Each number is 500 + 50 x the weight over its row's rms, rounded and kept within 0 to 999. Layers, rows and columns count from 0. Numbers have three digits each. The size before them is the row's rms in percent of the matrix's.

# layer 17 attention query, 320x320, rms 0.0843, rows 254-319, columns 240-319
089:481511581556433516534473528435569585470426492475488581456496501550529576439453543377500474513538466535470511619491530533512529517477518373512484414519542436481566572616535503496455412487474520559480522475463486446504487490485466461490527491
096:444513568541472389482452431505512491501434478404510505506497483476447587522495515372522491507527484513495549536398535586429476559591506452497442549487498483426538506486554427486455552549575563515450485556521504535542437539418486485462518462
067:445503404487628485557484438517477513447474515521557576563473519511523546552533478453409587426532470449576509625507543493511476488388498422523477456582543494470526459518492475455557471389522505445530431476470492517508458405526513538508561456
066:510497561579452594594499471430504453521533457523537453522460446539466467457556474537525492584502501496447517543481496539472541441487480493540518520445459550486455457483443419490506534607491496515588475422421566515481462543492446439531450452
079:413467524476481485466455493549444574487478475391432550510489446434488498523448465514574503442514519456524393547542504475547478526528570537530470486515571424413531478546529469524556476542482587417362579471443519446536529461568526572377490513
082:527526425528508419479492559578556418475520603491406475510511471590565554466506447528390518503561504500465478452441527500499524431504513526516471487549480458523541503484497546413560481418568451495466532556490505560528463453529483478515568445
108:473506531504529451468468422514614548473397500516371577406513488562490443476499457550553503456463535515463521522532514485552506480523461526512426559548490456514530462441512425538583461533548497532496487548535489440577512554452510551454471464
112:494542516441493392516379519591560496515470539434425549492508445617475535499510453537453473448559429440477440477527521489521501421482496512561536416552474423496505487429457464447531532392494502444419485601549526583566538483467414511513537406
088:471600546466478491493479459548571524497371506539433527497479426521577484555465374510450442404465504522409477552487491472542505495510576516538548496542548517469512485441525508459566471521514571428481540533515473493499546460546497518437556462
105:452542536410462518461508477450533514561551451571564419581497601417576530441406470521491476491460511572491472458536483535443531545480488541458555520427574499561505548582514527513494445528477458483443535447470429515455524490594651435533497577
115:467458524499478574422460536529464490460554581493458431542462420521546500406579515516505497404620423463454475482520511490502536493473495562435527463563470505550445484470434548483534477427487539429411464502492497622495524490462462417608491473
102:523587562539472382520499494569511540488456497436504505474489550515429576464503588563548564483513579504584417504535561548481529570496439552409506500494559481440563495462583491518552532479394531515594445488505498383557483492363557607501382511
105:553474508592454618491471405471528575518504481526381537466517492442595458527554493477486540493562537535491580477520422453523419530417441472549467550520488433459541509488499414475487463606487507554565472480497573422470450510475529540538496515
085:508565495508497537484506477493506543437461532488473431442485521540494513495542489524508484442480468527446568456501462582578506597391504482480506482580479521510430555465494449424512517455512490613440446581417518455573511452584553539501460465
111:508471462531525556445558516445396518426498499567518507408470469504529497465511479480416518420443524489585534489480526515481452491563533490528536641540474594498525541429495479552481501492585450520500498457393411577504465442493512430466561563
094:519592520510556557470422507543564552391464481502452509568478428589507557468513393528483554466470531555554485517555466507586453522474464535506432533511513413489494472415496462490556479486438522522494454514477471503457497470495495501577473527
090:429510541415532546439474545556513552468437428580423414539625388568429473541524614489443519463469471431544550545413528564468530494508479469424498482432515447424542488565532521439553552511499522485497423536411544537437513574562532535579494478
107:527562435474558592539528449517449496548571421514507356412515528497551492519492433466467494543448491531556478503556420559499515525409530486505583500509540531507478502497524638525516460468495542570581448442492496427432564516474557520520501631
096:464483546420463540401588573470448503607446564438505454437501520505422423514451432518454483531481444480477510438421524551538544517490505466456460559449430530554498498434598423455449478457502465484417536436539545444430439482515392402528486493
100:467503430516471509580411429487530509514493502530553558536499453478492506542586546481466547443541509489540456522503498428535481502557530533488441443492509477474468562557474507526506443480526518474553544459498485372539474505582464567541460545
108:546546512567495466493480465589522528486463494498467525485489486497407536508597461605517577500542501550413476528449511436538518470603509482455421388572508519521520454501505537467481539528497472512501525545548487485538589536518485477493440436
114:483398511451563599478525516510436531500507473471469501480409514528519461494552487490473460499458485481529527441443414478478400477402524464411605610406436543510472566498553484549472441530506557524450425389504508446462502465490460463557522575
095:485498509557480428513505553403534546493505497511476568480489512523486497487447534489561532550473495407480541464530471536516439474550573465486416508477507438451480457547423575574497479555481377529494427504569528551494491529455475585523519537
093:520535506494424437629479587463501451544434440450451541544474462449599529494470565591497483559588537491480491516485465513518433450571500430498412437493510517509491469433514466485581479449489552504558465463479512418547469392484535448517491493
102:468516507391348481499493518519567516454437509473504436574446547615577545544459545497542448484526494464379576467548465565428493497453555507584501486582611511495527474485398499499456525432479457535420463506515551566420546491480387529482583463
088:550405559471459454460639601521545580538493538418581499471487527493544473485529557432455445507494532557506580502478448540438453487523477433439535549465553471518406477489554460548418541443445529472440416475543522517569458517488470526498513461
100:477475569530544527569371436532491559532430363525469489493486485581521465571537513493575534498522458517538546481533500534471468461479554426439416450514478451411527488504449509512541550465571424438529466480538524470646490473493564523542466453
090:581503441559465552518498464497444447511542485452410506541415460510512488486513501546570498587486504449543420511620467498517470499530461505482465400539497543467520525514428425495451470507545514544557438462400528494430462508506429581560589459
115:542442454458570476481413512399483551477510443454621519455497439492513529657549524585493550509504512480638526519524503547510532501519582469407419520575519465495472478506573444459539527489539528534572468468435515525603502397554530608509347448
088:489536504417489546534500502467508452374599530584549453542423525457472449534482471579445473490498455394453470519557432553525528488471523525541507501517453473474563554604456511516522446533492527570432553524478570611466534539433509530559542485
098:513536410503444484546533452536561471501484450392538487492488438497506537436518487425475441573519431528370517522477491516480494393482510521464522374439609553521545522528432530533513536510512487439451521578550563570537582491432484436495541486
102:472492467554474469548443439406529469524499493624414469474556540584558506492500491472538522520559475464482581491547495532542527465502444488504451531508449510487568447470535521562485500536551520550572552500526526457605472608444541575546538570
106:441483548406523532543560479514476581467538465572551437481526463478475378502442440456674429549437496543566507535486484524569479510570480540463520500464560480494534472569467539540460532597496506542461491484457485509442492550479521499506516589
111:526541503506450440541405487503539464522509429546465541500449471457570516535553552523482513461564491488494517465478522434550490542543468503396469524530512472550463496456509611535507476452578563386541447603523533542601465460458501544568456408
094:453435478538527484490462526551446468457538564446647529521470560583493555657505492615532438483484476447476429518531512447466575456452486410498414511512495519511563462592527459539447506512501430479497528502489448557393533495452460507574398438
087:553500506493470552468533592582494479504476489553528437474477565515486460532470514452490530468475566549576435478494524443406413446551490483479455565523558444522566532571575489438429564592553353605512468526557545450491474500514427550547446490
100:433528534464424516529507464512516519570522438568512499493509404551458442470467507402572504532461512520505475511524464617540527572511433474579473543515523518463493472463458521488488496457521539435338497501461498518437513503541459513474544584
110:597517445621498467384476574531482500480490607434495449469515570574559528539520480484430399501510480478403460409478471494477483426482474537440522537522538586590522487530514466410399499534434489441449524545434440534483507447421427471586548523
118:504567551583520374501447531456530559499395466503321501526527495549503561545518429505524430429474569516549610515554533574507491577488454463516486631529400528489508419454529498378448522575560514526532500560464474421551420494482445643491441448
114:484502533564519449417521524443530561526379526435419530514557436551434475498502422483410475433527497470483434444465528488559485523501470529535515580490447453532483556444558459476491493471467448428498574549517474498508530521487351530479467468
096:579546482577454386485463520673441511535497554451474447556509539580471479496489507566492463519546525542406525476526517474519450464520463603438469505553548615582393494451490433470468495493501479499532554467458540586428548556465418605528449505
111:458508509432552588495461500448505409445566462605494440546545504490607518482490540516553553494564454485507500534454484500507511473364480488576487467461605500529469504552449523544511455543446535529461389503440521465488434527532523417546551508
106:493557471500527507365468456529387547479464481534526473514504476607454462475487550430521522376521575446598486605497496525457477513538482449481489524471415486520473540546564481596467477503559605514489492499534501448495507529564485518497494480
106:622570493564500372541468493531490487498531525548467465422595526522467556502545486503508520549482518575571500539494480598544483529556508465486478480438539413467542400464506503520569508536435563517470456560459531506553420573574509550484539545
103:477508514533476438477543511422481519442453494537558559469601528525475424444460442528532535466517421448528559459586496486582572543464488450473456506549496481594471471523352492478587417514497493475470435477549516470543487498517457587501515486
097:458528557462427449460499554569573458454481407456466567503506588586484463454468438469518500452357501534466504558591482470579525572527532483508488529508478551485448443551568500540462441533569378461465529493521512469628531565531504556504487452
094:504351597383556417447504507516425440555533525543553569483481476441488492543503593471453424487590424442540553480419520576437552542540453500495519506437446487576493450564525411460607516546587484557424427508518483552484496503479414485567482417
095:558518505406416482449403425600519488476442568586460516533562558476450550543557464506488582468495545454528451518490433490446463472443496497472426557505513511513538532544522533532462484555543493542532476471531504481539482541462555530492492493
100:496545496413545496437496530473503571496509571513432502540490581506581547539563494598524462411455473448491589486507529499463565583512477478488478547487594479551475506554571505540486490463526573528450511435425492543440549530459421506554519506
093:494555496505529480543480444423463454519516526475443519553466549479428505555454559521417467446465500419496531534514508472520491524548527484449531547479505482560493493453569397517502540498490638535581550428470438493432598474525388525474517514
104:517498568490512440651519473473537435519451500538541488499490538542538485533509533472504471574495555595514535517490488553534500493601471465625431553411487440530421521514519421504518543474586448468484544498504500420498446391564555476448476423
111:526530537512456539417469465545411464476534507505594492457488458483511510593541471504611445471623531468483487519516508422504448389569526523467451409543464456543525514577567397493490443541489597404561442465427549500504455419594506514506567501
104:446510457514489442581469523554563445501494593498541459488463550484512579438509510572554534542481439570476525532536466467426492545531492558569437421437540482424468470467442567545520517529538516543422464536549573427552463538527531498536561517
120:502474469540519596592471547439430589500516460491415548461450474515536501442479584560516426458526493455507639495484503521514509494470572409495515530547542452442456469463495578493501517444469466583534463485410500557539526444488495528462472581
118:483518476565508474489515537465508550526579507496570497519490483485498463363483463453504477481478508441451437458482557588426517446544495515445509534473488461417464592421513567535534512604481459546381530529571429567440502516427529569534492480
114:427471585374469562481571449530481566488463427537490434472499512495494569516476527534539529486578491414547559464588489495478507474469582566517537483532544406402556443401513415552570500413450568521533455475437516433488444362541549475537484532
093:580478528484478476482508406592516531552448550565496538428463447463539489559545538432458506514546522525449510542394562476516465498614528451534555539530499522539455518409467393595501481469565493377487555490458521529527510523513602462497439436
110:482562506564503472441574529436638506565463460476516458522487445453535516470484533387499434521494477479480555499469467566515474490502435389486459421397488551439492559482564433406547490524393592515446411541449494617524438521401439503508482474
113:467481480532508470476460476438513521488474510516419487434562536524596444400571476596464493563464483511502493596534492528588523535489462361524403527572555520471537396498491479397481552619584406507526562479409533502512531461532458603481492439
102:510561420520517503521490455473513525563422432539474562441511404553498534464484484455517461601489561462528484476538443510484457468438468420611455402564449434454580552505429517507544542528504499469592540457495527481611422526484491554505469513
110:534443532527581513465441509521553489495520531488459464427580499484569467461543400524531550508596465447477460483449524461570479454389560539608517605520573483526530510578559435440472549464457441572564501385388480491416555461562541498467492487
104:428469535474454433466462537600526541512469498528511470544505492512551522366456569523488500537477461443470499483521460451532531510454514530521521445439576493431597532554554422445520488462424413491515481493476566536448535573591501455510621492
104:448447540450502577606496529432510462483605450470490494408524498474525458486588491613530496564582508477501519530537547470499572506477479457539530459469552542549487471544390568469497520456479529462544499531509466443597491395535501508452439502
090:464547487431540547561405458498465531481548571409484532486435511505441439513545563479417518509407524508459517496465514473481468455433478501552537484515535450449483509486449597573530538488522519459504496463472560544544589518534606446557481446
111:552474523484488508523436420546487515566587423510516519495489540517468463501508445456501494502439447570451499490495522517524516510450533413522377500472494525456501470494561491452447549579513503481474599445543470488452513474464549575570496450
099:529529545585482448586466399515484461548484481493532511456502574453466518568597510603516568594476567526490587514520493524472521575529491446490413461537508510406414467534507490430493449461511622450559484505506516442584494482518521523490432534